Weights of a small transformer language model: no position embeddings.
Each number is 50 + 10 x the weight over its row's rms, rounded and kept within 0 to 99. Layers, rows and columns count from 0. The size before them is the row's rms in percent of the matrix's.

# layer 2 attention output, 224x320, rms 0.0358, rows 0-87, columns 80-159
098:70 44 50 45 55 60 49 50 49 47 38 62 37 40 33 53 54 58 43 44 56 39 37 61 52 47 54 46 57 52 61 49 51 59 63 58 64 47 52 52 41 55 58 62 48 47 57 50 45 46 43 52 45 45 49 55 49 44 48 54 42 49 60 45 46 45 46 49 57 58 52 44 60 47 52 48 45 57 48 64
102:50 64 49 47 50 44 54 44 37 39 53 60 43 54 65 56 55 50 45 46 64 43 48 42 39 47 53 43 58 57 49 33 48 48 42 48 50 55 49 47 28 62 50 47 55 59 60 46 38 62 45 45 45 48 53 58 40 47 46 43 41 60 45 57 52 40 55 52 46 59 55 47 51 29 54 53 53 57 55 48
110:55 48 37 53 40 46 43 49 59 46 46 56 42 55 63 36 50 43 43 47 38 55 53 52 52 57 46 58 53 34 46 56 55 45 43 47 44 55 49 48 53 43 40 39 47 47 43 34 50 48 43 48 59 54 58 55 47 29 54 54 43 48 51 50 40 53 56 35 47 63 47 50 54 59 49 47 54 58 47 45
082:39 56 45 38 48 44 66 49 52 54 59 56 60 56 56 56 29 54 48 53 49 53 56 46 60 67 42 46 51 33 49 37 55 44 58 46 47 50 66 45 48 57 52 68 43 48 57 75 21 54 58 51 53 43 39 33 49 51 56 46 52 61 52 55 42 53 48 36 58 42 38 57 51 48 62 65 62 51 43 70
112:32 40 47 65 37 59 51 51 46 30 57 66 49 44 48 44 36 43 53 54 45 61 51 47 63 55 55 54 51 56 50 54 42 48 53 56 47 53 48 42 42 50 60 67 48 42 46 38 53 46 52 54 66 54 52 53 52 54 48 50 54 44 53 58 48 63 52 32 50 45 38 48 55 57 55 45 56 39 53 46
089:50 58 38 43 52 42 53 70 60 41 47 49 36 35 55 47 44 44 53 45 54 56 52 60 50 50 48 57 41 41 45 68 34 55 55 50 40 51 45 51 54 27 53 39 57 47 64 52 46 46 57 42 46 59 43 63 49 48 46 50 47 47 53 47 57 62 43 47 43 48 43 54 56 40 53 57 46 38 46 44
154:61 43 33 52 57 53 54 58 38 50 57 43 46 48 40 45 61 49 50 62 53 47 44 48 52 55 48 48 45 53 42 41 56 51 49 49 50 47 60 54 58 44 49 55 38 49 51 46 61 51 44 49 57 38 44 43 43 47 52 36 60 49 47 38 62 54 45 61 44 49 55 60 49 60 58 47 47 47 47 50
110:45 47 48 50 54 62 37 62 56 52 49 56 66 47 49 42 54 46 53 43 47 52 55 50 40 45 40 42 52 49 60 55 48 49 51 37 51 58 45 50 54 46 46 41 44 45 56 50 45 48 44 44 51 55 37 42 51 39 47 37 50 49 52 68 55 40 56 46 45 60 48 63 42 51 52 55 49 25 40 55
106:47 64 45 58 54 38 46 63 53 61 44 46 56 69 58 40 52 47 49 55 52 48 47 58 63 42 45 48 56 52 36 53 54 60 53 55 42 43 58 64 63 49 40 53 48 47 49 43 61 54 54 45 55 43 45 59 48 40 52 62 50 60 45 47 54 53 52 45 51 41 39 58 59 68 56 41 49 54 55 48
102:58 44 46 43 54 67 44 64 55 49 57 55 64 54 59 60 53 44 50 69 33 58 47 44 50 52 45 50 43 46 43 63 60 44 46 60 47 58 44 59 55 36 49 60 42 47 57 41 55 65 46 57 51 41 49 54 39 41 57 35 63 50 51 45 59 44 47 64 50 48 52 68 44 52 55 55 40 54 52 53
094:48 54 78 44 53 49 37 40 57 38 53 52 51 40 46 43 38 52 49 45 48 52 58 46 55 51 51 49 40 45 67 52 50 47 59 45 56 42 49 43 47 40 49 60 52 37 58 53 59 60 54 44 53 45 51 43 53 59 54 53 47 51 49 52 39 39 56 56 40 60 54 43 42 52 40 51 46 33 56 52
103:27 53 59 65 45 52 54 56 48 57 49 46 57 43 60 41 51 51 46 45 53 53 49 53 56 53 49 53 53 42 42 51 45 53 64 56 36 38 44 44 53 53 51 48 47 45 62 39 36 46 57 60 56 49 60 46 65 52 45 64 48 47 35 38 53 63 54 54 48 48 61 35 46 47 61 51 61 49 49 49
085:54 45 44 65 48 40 38 59 37 60 46 36 76 51 49 46 46 55 37 66 48 51 58 61 46 55 58 59 56 55 53 41 53 48 64 55 51 58 66 46 46 51 60 63 60 58 54 61 34 46 44 51 45 60 51 55 53 56 51 55 54 49 50 54 55 50 42 55 33 59 46 60 41 48 58 56 44 45 53 40
098:65 66 58 53 53 48 51 61 48 70 48 57 51 70 36 52 47 56 56 58 51 50 49 58 61 54 50 50 52 47 51 44 58 60 51 50 43 44 43 56 55 58 45 44 44 49 38 57 48 45 53 45 44 44 58 50 44 47 58 50 51 56 42 42 51 32 44 51 58 43 41 56 48 52 38 42 49 54 38 52
099:48 57 52 56 46 56 31 49 50 47 50 56 55 55 46 33 64 51 48 53 60 36 50 53 52 52 52 36 62 51 68 49 52 51 55 50 50 57 49 47 43 56 52 50 61 52 41 60 49 59 57 54 48 39 44 57 50 51 47 38 46 52 49 60 55 52 60 53 43 41 43 44 55 51 48 57 67 49 50 54
085:60 53 51 50 61 45 54 50 46 43 50 48 40 46 48 51 48 63 61 58 37 43 63 43 50 51 64 38 54 45 50 37 63 57 53 64 61 43 52 60 39 61 51 50 59 58 49 45 47 39 56 59 28 47 64 50 46 54 67 63 55 36 39 52 62 54 43 64 47 37 47 67 46 33 43 43 35 59 40 47
096:55 53 51 38 50 51 43 42 61 45 49 49 49 60 55 47 52 32 48 40 51 62 45 48 45 45 65 55 50 55 56 71 57 51 45 45 47 55 35 49 42 46 47 53 59 49 49 46 42 54 50 43 38 51 48 43 51 41 51 47 52 51 54 57 50 37 54 53 51 63 57 54 47 52 51 47 54 49 45 46
116:62 50 44 49 56 59 43 39 39 61 46 38 57 41 45 54 53 56 49 45 62 40 39 46 37 45 55 29 52 60 57 47 55 55 47 60 61 49 47 51 42 53 54 58 62 59 54 64 52 57 46 55 42 55 45 57 61 62 54 49 49 63 61 40 59 39 39 50 71 59 54 48 48 40 56 63 54 58 36 53
091:29 51 48 55 47 59 67 48 49 51 44 46 40 43 48 50 59 52 53 31 61 45 48 56 55 53 56 54 64 51 45 42 36 40 63 51 37 54 52 43 28 61 46 51 61 45 43 55 46 46 61 60 52 58 53 47 42 47 41 49 39 55 39 47 48 46 54 49 61 47 52 25 49 44 41 46 51 68 57 44
100:60 51 53 60 52 55 62 33 47 48 29 38 47 64 46 47 54 41 55 47 46 49 55 63 53 53 49 58 56 55 52 61 56 49 52 49 57 48 54 41 50 49 34 40 42 48 37 33 53 53 41 52 47 43 51 65 44 55 48 39 54 50 53 52 59 63 58 58 56 43 56 47 56 60 42 49 49 44 51 42
096:53 33 50 41 46 51 42 57 66 62 43 55 52 39 28 51 58 52 53 50 51 42 29 52 55 48 48 47 42 48 53 52 56 44 62 42 50 39 47 52 50 53 50 54 50 39 51 54 67 49 54 47 49 42 51 57 57 43 48 45 41 42 56 44 52 57 50 46 50 56 57 42 43 41 56 59 54 60 55 53
104:41 54 58 54 50 43 50 50 46 56 62 62 47 51 50 40 57 48 54 56 44 58 49 52 53 50 56 47 48 49 46 49 54 45 45 43 56 40 53 49 48 52 54 54 41 42 52 47 62 58 53 45 51 48 44 50 44 50 60 58 50 48 41 53 45 38 48 58 42 49 48 66 61 43 63 61 54 48 51 46
098:69 47 35 48 51 41 64 71 57 54 54 53 50 54 39 52 51 43 48 59 48 51 52 51 47 53 48 65 50 55 43 56 51 49 43 55 63 52 51 50 41 46 49 51 67 56 39 57 53 30 37 48 46 46 54 45 22 43 55 59 72 55 41 56 47 53 46 51 39 32 39 75 69 62 53 57 41 61 54 45
107:41 50 47 59 58 37 48 51 55 48 42 44 33 63 64 51 57 56 38 51 53 49 48 33 56 51 54 41 61 49 46 43 39 45 47 53 43 46 52 54 39 48 49 61 51 58 58 61 40 62 50 44 55 36 51 47 42 51 37 60 65 39 50 56 58 49 54 52 46 51 53 56 60 46 50 47 40 46 50 62
088:54 54 41 56 42 47 54 59 43 28 50 56 33 47 50 55 44 50 48 45 52 58 57 32 42 50 49 39 48 66 42 55 32 46 48 45 62 63 44 46 46 38 53 57 53 49 57 59 57 52 51 54 54 56 50 52 44 53 66 58 38 56 39 54 44 36 48 42 46 49 52 60 57 41 55 66 50 52 57 52
107:61 59 56 54 55 43 41 46 42 70 50 55 67 63 49 53 57 48 45 49 51 46 47 64 47 49 45 47 44 58 50 43 63 54 46 50 54 52 52 41 59 56 48 51 46 62 55 46 45 53 41 51 45 49 49 60 47 50 42 57 44 54 38 58 57 45 44 54 52 36 47 45 41 53 53 50 52 61 56 39
085:61 60 36 48 53 41 66 58 46 54 42 38 37 63 37 70 66 68 52 35 61 40 44 37 50 37 58 42 62 52 39 48 40 57 39 48 45 52 48 67 51 57 55 37 48 69 51 40 67 61 51 51 45 42 44 59 43 55 42 44 62 44 46 39 44 56 52 49 44 45 58 62 74 52 49 59 41 51 50 56
100:57 39 29 36 38 58 45 50 51 42 45 41 43 70 44 40 56 51 45 54 37 53 63 49 52 50 51 42 58 59 44 40 50 50 53 55 47 58 56 45 42 57 51 46 52 58 50 38 46 50 50 55 42 47 50 60 44 54 48 49 49 42 61 58 66 60 51 49 65 53 43 54 57 41 42 44 54 53 41 53
106:33 45 53 45 50 42 29 56 53 60 66 52 54 49 65 47 49 42 50 52 51 63 53 51 49 56 60 52 60 51 56 58 52 50 55 49 51 54 35 44 51 51 50 48 47 40 53 35 44 58 60 52 59 56 63 45 57 46 55 48 44 54 49 37 45 39 48 46 49 50 53 49 45 41 52 63 48 60 50 47
101:46 67 42 58 64 44 59 54 59 53 53 53 44 44 58 46 48 58 48 50 60 43 44 51 48 51 52 50 54 42 42 49 46 56 50 56 46 40 56 60 55 42 63 52 54 55 47 49 58 56 46 55 65 31 51 51 48 45 49 52 63 49 49 38 59 60 51 52 48 54 54 52 58 59 54 49 49 48 41 53
093:54 55 39 52 55 39 49 67 55 44 66 66 61 48 25 54 46 51 49 39 46 53 56 46 47 56 49 48 57 48 47 55 44 48 47 45 36 60 47 46 46 39 49 45 51 42 40 48 55 43 50 47 51 46 47 45 50 44 39 45 40 59 66 50 46 47 42 42 49 57 51 47 50 53 51 45 40 40 53 44
092:52 58 58 45 47 32 38 39 64 51 52 52 38 65 54 48 67 43 58 58 37 55 39 60 44 56 47 52 50 49 30 51 59 47 43 45 46 41 42 59 53 45 35 46 44 52 48 39 60 63 53 57 56 40 46 58 51 65 58 58 70 44 34 33 59 51 54 46 51 44 45 46 42 66 51 49 66 55 52 47
090:33 44 45 47 40 54 45 42 47 35 50 59 51 41 64 50 41 49 47 52 48 56 58 46 55 42 47 47 41 49 65 53 59 50 47 51 49 46 40 44 59 53 54 60 34 41 45 44 52 28 29 46 46 65 54 40 33 31 47 39 52 48 41 62 42 47 44 55 47 48 45 70 54 61 59 48 50 64 44 67
096:43 38 57 32 47 43 48 50 44 46 47 44 54 40 49 46 64 48 43 54 49 53 51 45 54 50 60 58 48 56 35 41 46 46 44 52 59 52 56 52 42 57 47 44 52 59 51 54 36 46 42 38 39 56 60 59 52 50 51 56 64 51 63 50 50 50 53 43 42 46 50 53 48 46 51 48 47 30 43 46
105:48 46 45 42 54 50 40 46 62 42 44 30 42 52 55 46 46 42 47 58 39 58 59 51 56 54 47 46 50 45 42 54 50 52 41 52 31 39 42 50 61 41 50 51 44 41 54 39 52 38 37 51 37 54 58 64 59 48 49 61 57 50 47 66 42 44 43 42 56 30 36 61 54 63 49 37 67 55 42 38
106:56 47 52 24 54 46 52 63 58 55 55 84 40 35 49 59 61 37 39 43 59 61 56 51 46 44 67 45 52 58 46 50 46 41 38 41 61 52 52 55 45 66 41 50 33 49 43 46 46 34 34 46 43 58 49 59 45 41 50 47 54 46 53 55 38 46 40 43 34 52 58 63 48 42 66 61 44 43 54 56
094:59 55 42 49 42 52 58 63 59 49 59 59 45 58 50 49 53 46 43 50 40 57 70 47 42 41 61 58 42 48 45 44 48 53 44 39 49 55 53 51 59 46 47 32 46 53 56 43 45 47 53 45 47 51 61 55 53 41 53 49 51 47 54 48 56 46 41 50 51 42 52 56 55 38 45 47 20 46 49 42
120:54 26 43 50 42 45 30 54 53 58 55 47 49 52 37 42 41 42 49 53 44 68 53 46 53 59 41 49 49 58 38 57 48 38 48 45 51 51 34 41 54 56 46 49 55 39 44 48 43 44 42 47 44 54 61 49 48 70 44 56 56 39 52 51 57 50 55 44 45 52 49 55 55 46 50 37 49 43 40 50
112:41 39 43 44 63 48 43 59 59 49 43 36 42 49 50 43 55 45 49 51 51 56 48 57 41 51 41 55 45 53 56 65 55 53 57 44 52 45 47 42 53 49 59 48 65 53 50 53 49 47 44 42 54 52 63 44 52 53 55 58 63 53 52 48 32 48 43 55 59 44 43 54 47 44 46 47 57 44 53 51
096:56 57 57 42 55 49 52 43 53 63 46 42 53 30 44 50 52 50 63 55 36 60 61 53 54 57 51 53 60 58 49 48 57 48 46 57 52 57 51 45 44 56 63 49 62 47 47 48 45 58 51 46 44 63 50 71 61 64 46 47 47 51 53 54 49 38 62 58 71 44 47 44 44 58 58 48 55 45 43 57
119:50 52 50 44 53 44 50 70 67 53 56 61 51 44 40 52 46 45 61 43 43 54 47 46 53 52 49 49 56 50 42 69 48 55 37 45 40 45 46 69 55 49 52 38 54 49 54 46 55 41 55 48 59 45 54 53 44 41 56 61 55 45 52 50 54 47 38 47 42 45 54 58 48 55 48 50 38 54 44 45
089:49 65 44 43 64 42 43 43 54 46 34 34 45 63 63 39 39 67 45 38 55 44 59 46 48 54 56 45 58 48 56 38 49 46 49 38 52 45 45 53 42 59 59 40 55 52 52 55 54 52 32 55 51 58 54 66 36 62 53 62 49 47 41 41 49 56 47 38 46 61 50 42 50 62 52 46 57 47 55 55
119:37 44 43 46 48 37 56 49 47 52 51 41 62 63 63 65 56 41 54 61 46 55 55 49 51 48 40 48 48 61 39 54 61 42 45 49 49 43 68 48 54 47 47 45 44 48 52 56 41 59 44 40 56 50 55 43 47 51 52 43 56 58 46 38 41 52 50 56 58 45 57 52 43 51 49 43 45 52 51 61
097:48 40 55 45 62 39 39 60 42 50 48 59 42 42 49 42 54 50 42 54 50 54 51 36 44 52 48 39 41 47 50 50 40 44 49 38 55 55 48 52 44 54 41 47 59 51 43 49 46 56 50 49 62 40 44 35 60 52 49 39 51 37 47 36 48 53 56 43 48 55 64 56 47 51 51 49 45 59 47 61
088:62 50 70 56 47 57 47 53 60 48 55 55 49 45 44 35 53 49 47 43 50 46 53 60 53 42 50 50 49 45 50 58 66 52 63 46 50 45 57 55 60 51 59 49 59 51 43 43 66 31 47 45 64 46 48 47 53 45 56 63 51 53 44 46 62 52 38 57 53 39 58 69 52 65 52 52 48 64 55 52
103:56 30 45 47 52 64 47 52 47 41 51 47 43 35 41 62 48 67 52 52 50 52 52 44 50 58 50 50 41 46 47 60 45 32 39 55 57 64 46 55 55 40 49 52 57 47 45 58 53 47 40 41 61 54 50 52 34 39 50 39 47 48 61 61 35 31 46 44 40 53 49 56 48 39 48 42 47 48 54 60
100:43 42 28 62 55 36 66 59 41 46 51 41 42 52 41 46 49 40 55 37 66 42 52 65 58 47 54 44 43 45 49 57 47 45 37 48 38 54 53 53 52 52 45 49 43 49 40 56 47 49 48 37 56 38 52 43 41 50 53 44 51 48 52 49 51 48 53 47 47 44 52 48 44 60 49 54 47 60 54 48
086:42 64 40 54 57 56 70 46 39 55 44 39 53 52 51 47 23 56 37 43 52 53 50 53 56 52 46 62 43 45 45 47 27 43 42 38 57 49 58 44 45 38 40 57 53 48 46 47 44 59 50 41 58 48 48 56 51 55 57 67 52 55 39 57 35 40 50 52 46 60 51 37 55 43 44 54 46 47 56 59
103:50 44 56 54 57 43 52 55 61 38 41 36 40 49 42 48 62 48 52 55 42 55 53 65 51 47 52 64 40 48 54 56 56 50 51 49 53 48 62 54 57 31 41 63 41 46 37 54 53 55 48 43 48 45 46 43 53 45 47 48 55 46 64 49 48 48 49 58 50 51 53 51 43 51 54 53 50 50 45 61
103:36 56 52 55 39 38 54 39 40 50 39 49 53 31 59 53 50 52 61 55 50 57 59 52 64 48 44 57 37 48 52 50 35 50 60 53 48 47 55 35 44 50 40 51 40 42 63 49 53 66 53 41 53 55 57 48 47 52 48 46 34 47 49 55 28 41 54 46 39 60 59 39 55 42 38 49 47 47 50 56
098:64 58 56 64 61 54 56 52 54 37 56 64 57 53 48 39 58 40 51 58 46 62 59 49 46 38 56 45 41 55 58 43 52 50 63 55 48 56 61 52 61 53 54 71 47 43 59 52 56 45 43 54 42 45 48 45 45 26 65 43 51 41 58 44 54 54 44 53 42 58 56 67 52 45 55 48 52 60 49 53
106:61 53 64 56 58 60 51 47 62 53 53 53 46 46 46 55 49 57 56 53 50 43 38 46 63 49 47 58 54 52 51 50 52 60 59 57 57 41 50 47 43 48 54 52 54 47 53 52 37 46 46 54 60 44 59 54 63 50 51 57 51 50 55 37 49 55 50 45 52 55 53 39 53 50 48 56 43 48 45 51
108:31 49 45 57 46 54 50 44 42 51 52 48 36 44 63 50 46 64 32 44 59 48 51 54 52 36 60 46 43 38 48 49 41 53 53 48 53 47 40 48 51 55 54 44 59 57 52 65 37 42 55 47 56 57 50 46 49 46 46 57 42 58 55 57 34 48 40 65 59 50 44 35 56 30 46 50 50 53 55 52
100:37 62 54 52 58 58 54 42 48 55 55 56 44 71 41 52 63 56 48 64 55 34 37 49 59 48 51 41 50 49 48 45 69 61 45 66 54 46 52 66 49 50 55 54 46 56 34 53 48 43 45 58 53 37 57 51 44 51 40 47 55 42 42 43 64 48 63 50 47 44 49 48 57 57 59 48 46 57 34 56
095:50 51 60 58 56 48 57 44 52 42 47 53 50 45 60 59 56 38 60 60 51 59 66 46 56 59 57 48 47 57 44 49 51 52 54 59 47 53 55 46 38 43 46 61 49 45 54 51 46 59 39 59 49 58 42 36 54 55 52 48 50 43 40 60 50 55 48 62 50 45 39 53 51 48 47 30 54 51 57 48
084:59 37 53 39 52 55 61 45 48 22 61 52 37 62 56 36 59 61 42 53 49 56 52 56 35 55 43 42 41 60 38 55 55 33 45 46 60 59 55 49 40 47 42 51 34 55 47 47 54 60 45 53 64 47 51 51 52 59 44 59 50 42 59 62 50 40 51 43 56 65 41 57 61 52 41 47 48 47 54 49
088:45 47 36 71 56 56 58 66 61 46 54 55 70 74 50 55 48 49 58 60 52 52 54 60 64 53 34 59 48 52 46 58 51 37 67 63 49 41 67 45 67 40 57 58 42 43 51 46 50 58 51 59 64 33 60 40 49 42 59 48 49 59 44 46 42 58 64 56 52 42 48 39 50 50 55 52 53 52 54 43
084:51 42 49 66 35 58 46 52 54 32 47 48 46 43 52 59 47 49 54 60 47 52 35 62 57 47 41 54 34 38 53 64 51 50 46 65 46 41 50 49 39 30 52 44 58 58 61 53 69 40 64 52 52 34 54 55 35 40 62 53 54 54 52 45 65 51 43 52 50 71 52 59 58 49 50 50 39 34 43 52
089:36 76 39 45 49 55 54 57 50 53 49 40 48 68 41 72 30 61 54 36 84 33 35 37 40 38 68 35 51 42 65 28 45 63 41 55 43 43 54 53 52 52 67 50 51 54 54 65 53 44 45 50 52 61 44 45 56 38 39 44 40 61 45 45 38 55 58 52 43 44 49 45 52 49 50 52 42 69 58 60
120:48 54 70 47 51 47 64 31 62 38 43 56 47 38 46 45 56 52 51 42 62 41 33 50 55 49 57 50 49 57 53 53 49 56 46 54 50 44 49 50 57 57 45 58 48 50 49 51 57 55 58 46 55 49 38 44 47 50 54 34 54 62 45 54 58 53 49 48 61 52 53 48 55 53 45 46 42 32 43 64
098:59 63 63 24 46 57 46 39 64 50 50 36 36 47 55 55 65 41 40 46 48 56 39 53 46 56 52 40 57 60 44 65 50 49 42 51 53 54 48 49 43 51 37 43 39 43 45 52 53 52 37 45 53 46 43 47 48 45 53 35 59 49 57 48 45 39 33 47 47 56 57 47 49 55 59 47 50 64 55 49
109:53 53 48 53 60 43 32 48 50 49 53 36 49 36 56 62 45 64 46 55 59 49 46 60 54 53 45 35 52 42 55 48 42 56 55 55 49 56 36 44 43 63 56 47 66 56 55 58 46 49 52 56 42 53 46 54 41 54 43 32 58 53 56 44 59 53 41 48 55 59 45 46 47 44 50 43 46 46 47 37
105:45 21 51 48 51 62 54 59 51 40 48 41 39 38 47 47 45 50 54 48 51 49 52 56 60 57 48 52 50 43 55 53 45 54 57 42 40 55 48 49 53 44 39 55 41 39 41 41 51 54 43 50 60 47 49 41 52 61 47 40 48 41 65 62 49 60 59 47 42 64 53 42 51 49 53 52 61 50 56 60
093:61 54 32 31 35 66 35 39 44 41 50 34 53 43 65 39 41 45 45 48 57 54 42 56 38 46 42 32 49 59 51 61 59 44 37 37 44 66 34 39 51 40 52 34 60 46 49 65 51 47 44 52 54 59 47 56 48 57 45 41 52 49 50 59 41 56 47 54 43 53 52 59 53 42 37 44 55 43 47 50
099:50 52 60 57 45 54 50 43 37 48 41 27 52 62 54 51 38 56 58 41 63 35 59 47 49 45 56 56 61 48 51 42 40 61 66 50 45 55 49 47 46 45 54 39 59 60 52 54 51 42 60 47 44 49 51 54 57 48 55 64 48 48 44 39 55 53 61 40 55 53 51 39 47 45 40 37 60 45 45 42
127:45 70 51 66 45 56 45 48 45 62 37 41 37 52 51 40 55 38 60 42 52 50 50 45 49 46 50 49 49 54 50 62 60 52 46 48 47 57 51 51 47 52 42 45 45 48 42 38 55 52 59 51 46 43 45 46 49 52 54 59 51 48 36 48 58 61 53 44 39 40 60 49 43 58 46 42 60 46 54 34
098:45 48 37 50 60 53 35 51 38 47 49 43 69 57 52 39 41 61 48 54 50 46 57 49 53 47 45 54 57 52 58 39 50 64 57 57 57 53 49 54 50 51 57 53 51 55 48 52 54 51 53 50 44 50 44 57 53 61 44 53 56 48 42 52 56 54 56 45 52 46 43 50 48 44 45 33 49 36 45 47
091:32 54 58 28 40 57 55 42 40 51 48 52 49 50 54 62 49 47 49 52 62 55 55 49 47 51 41 41 41 55 53 39 34 38 42 56 62 50 54 40 31 55 46 63 51 56 42 63 63 53 48 49 45 59 52 56 48 73 46 39 43 48 30 63 39 52 49 49 48 56 49 65 51 56 59 58 50 42 53 51
104:53 53 68 57 49 50 42 44 58 39 56 68 50 41 50 67 44 44 41 48 41 62 70 50 65 53 51 50 39 59 43 54 49 53 45 47 49 49 39 42 58 46 54 57 63 42 60 48 27 53 46 57 53 53 56 52 49 57 44 54 62 53 46 53 41 62 57 48 51 50 50 42 40 50 47 51 60 39 43 51
091:53 38 54 43 34 53 49 67 55 46 34 48 55 38 56 39 44 35 53 58 39 66 71 50 44 54 53 48 54 53 40 50 57 39 47 35 42 57 52 56 50 52 54 45 50 29 47 50 47 39 37 50 47 63 58 56 45 54 49 52 69 40 54 51 48 60 63 44 48 31 55 75 51 65 56 54 55 48 53 45
098:43 65 62 51 42 45 48 50 63 44 49 59 57 65 58 52 61 34 52 55 38 69 53 40 40 52 47 53 36 61 33 54 60 51 60 49 60 45 44 47 57 49 40 54 37 48 52 53 56 60 42 49 77 53 56 54 57 51 50 45 55 45 42 49 39 42 46 58 47 47 55 50 30 50 55 50 43 56 60 67
092:38 55 53 46 43 41 53 42 38 52 51 44 37 43 62 39 42 60 45 33 55 50 54 46 45 49 58 46 36 46 51 40 34 58 65 42 43 52 41 48 49 52 47 57 58 48 55 45 59 50 47 47 44 49 62 41 52 53 57 57 41 35 53 46 44 60 57 50 53 52 59 43 44 55 43 49 57 65 60 45
107:61 50 40 60 43 56 50 61 59 49 56 55 60 56 57 45 48 40 47 56 44 51 59 49 36 37 52 56 41 45 55 57 68 56 42 39 50 55 49 59 62 49 52 45 49 58 43 56 47 31 54 44 50 43 53 55 53 40 57 54 62 50 59 44 63 58 36 57 31 59 63 61 51 54 58 53 34 33 50 51
098:44 73 55 42 22 54 65 33 33 44 57 65 47 41 62 56 60 49 53 52 53 52 50 49 50 43 43 45 42 44 51 42 50 43 59 44 50 55 63 47 40 46 43 51 44 46 52 67 39 49 42 43 53 57 44 36 52 51 48 45 47 50 61 56 29 30 44 31 50 49 44 54 48 53 42 54 52 45 54 59
091:48 55 58 63 57 50 58 46 61 45 38 50 49 56 53 57 52 44 50 60 35 51 60 55 32 50 40 53 42 50 59 59 60 42 50 55 60 43 48 58 62 49 47 65 55 51 52 56 54 53 46 60 51 50 50 55 50 56 57 56 52 46 49 64 55 65 57 46 52 51 39 53 45 50 52 47 59 44 50 44
099:45 57 58 55 52 59 51 36 57 49 35 41 53 36 53 46 31 52 54 48 52 55 51 45 54 60 48 44 53 52 59 53 39 57 57 53 49 57 56 45 44 56 50 48 62 41 62 59 47 56 49 61 53 59 40 57 57 48 43 44 52 58 57 72 53 50 55 46 67 50 52 47 35 66 44 38 68 47 52 51
101:61 58 46 29 50 52 45 58 67 54 60 70 37 43 36 53 74 45 40 47 61 33 32 60 43 43 50 56 44 45 56 50 67 56 13 50 52 45 54 55 48 64 58 41 52 56 43 57 70 33 50 46 38 48 49 58 44 57 53 57 47 50 61 65 56 50 34 44 42 60 44 64 77 48 51 55 48 48 40 38
111:45 52 49 55 53 44 75 57 57 44 47 56 59 59 57 41 47 49 69 55 47 44 46 42 60 54 57 50 48 50 31 43 39 54 53 51 38 48 49 60 61 42 55 54 51 43 51 44 47 39 53 61 51 47 50 61 54 33 53 44 53 50 43 54 63 59 49 57 47 31 43 44 52 42 55 53 39 47 54 41
095:34 49 55 57 53 57 55 47 56 41 56 38 64 54 45 66 56 56 64 56 51 39 47 30 67 47 49 55 61 53 38 45 51 50 57 60 39 37 61 64 58 48 55 45 57 49 48 45 56 52 55 45 64 42 60 36 54 55 57 50 56 50 49 41 51 61 52 47 53 49 52 39 45 42 38 40 51 53 52 43
098:32 60 66 57 29 46 60 52 47 52 60 67 55 50 72 49 40 52 59 59 55 42 61 68 45 53 55 68 49 37 63 40 38 43 65 47 44 52 57 32 58 37 49 66 38 46 58 43 46 64 59 43 56 50 48 41 56 51 44 51 51 52 42 53 33 38 56 43 50 48 45 46 40 47 46 48 50 48 54 41
107:62 46 30 64 63 60 44 58 52 41 56 39 67 58 48 52 51 51 47 47 60 45 57 51 46 50 44 40 63 50 44 55 57 57 47 48 49 58 44 48 59 55 52 24 54 66 50 46 53 47 51 56 48 37 55 56 60 51 43 55 39 48 55 48 50 58 55 47 65 46 53 51 54 38 37 42 45 52 51 59
104:57 52 64 47 39 55 35 39 48 56 48 46 53 45 56 42 40 49 50 50 40 59 70 62 43 65 36 73 50 48 53 60 49 31 51 35 61 54 49 38 54 43 46 48 52 43 49 37 53 57 43 45 65 54 56 46 45 62 51 50 56 51 50 60 52 53 65 37 45 50 46 34 34 63 45 46 73 41 55 55
091:53 46 47 59 40 51 43 59 51 50 53 64 35 55 48 57 56 34 44 46 42 54 65 46 60 42 63 62 56 37 51 56 53 43 34 59 44 50 49 65 57 53 48 62 39 57 47 39 53 41 50 55 54 56 58 45 50 34 50 60 48 48 46 63 46 53 54 38 42 64 49 54 55 49 63 55 57 58 47 65
107:57 53 57 59 46 52 42 37 52 45 54 50 55 58 47 31 43 46 45 47 45 46 52 41 40 56 50 48 59 48 61 50 61 51 54 55 55 43 51 58 54 44 54 62 43 42 40 45 42 52 58 48 44 43 53 44 54 54 44 43 47 56 52 36 60 40 50 61 63 41 55 54 53 59 52 56 43 51 46 58
144:55 56 55 41 41 51 51 48 63 51 49 47 38 45 54 40 52 41 66 51 23 69 56 50 59 54 57 61 45 57 42 59 57 39 47 48 35 50 55 55 59 46 30 48 27 34 52 34 36 63 49 61 45 62 50 56 50 45 53 58 53 51 52 41 54 50 56 55 47 48 65 49 55 62 37 54 54 55 49 50
099:55 64 72 40 43 60 38 27 43 54 50 56 49 54 54 42 50 43 40 52 39 61 50 58 40 54 44 45 36 63 54 52 56 43 46 50 58 49 44 35 49 48 55 53 43 37 60 53 48 41 38 51 44 56 45 46 54 42 56 55 38 44 51 51 50 46 32 63 54 59 51 59 57 61 61 44 49 45 47 58
105:42 44 65 53 54 45 56 35 52 53 46 61 45 50 72 53 32 58 54 54 45 51 60 60 48 63 45 53 54 58 53 47 40 45 61 59 51 37 63 33 48 59 47 47 43 51 63 46 46 55 51 58 50 65 50 46 51 55 52 47 45 45 32 53 37 39 54 50 54 53 54 43 46 53 49 42 51 54 56 46
101:54 66 65 52 38 57 49 46 43 66 50 54 59 53 50 53 64 32 57 58 52 56 46 49 44 51 45 48 55 57 51 49 65 39 41 46 41 55 53 53 51 41 33 49 43 57 49 49 56 57 46 51 51 48 36 49 53 60 51 51 69 51 40 33 62 45 37 52 40 40 54 65 38 56 53 39 52 64 51 38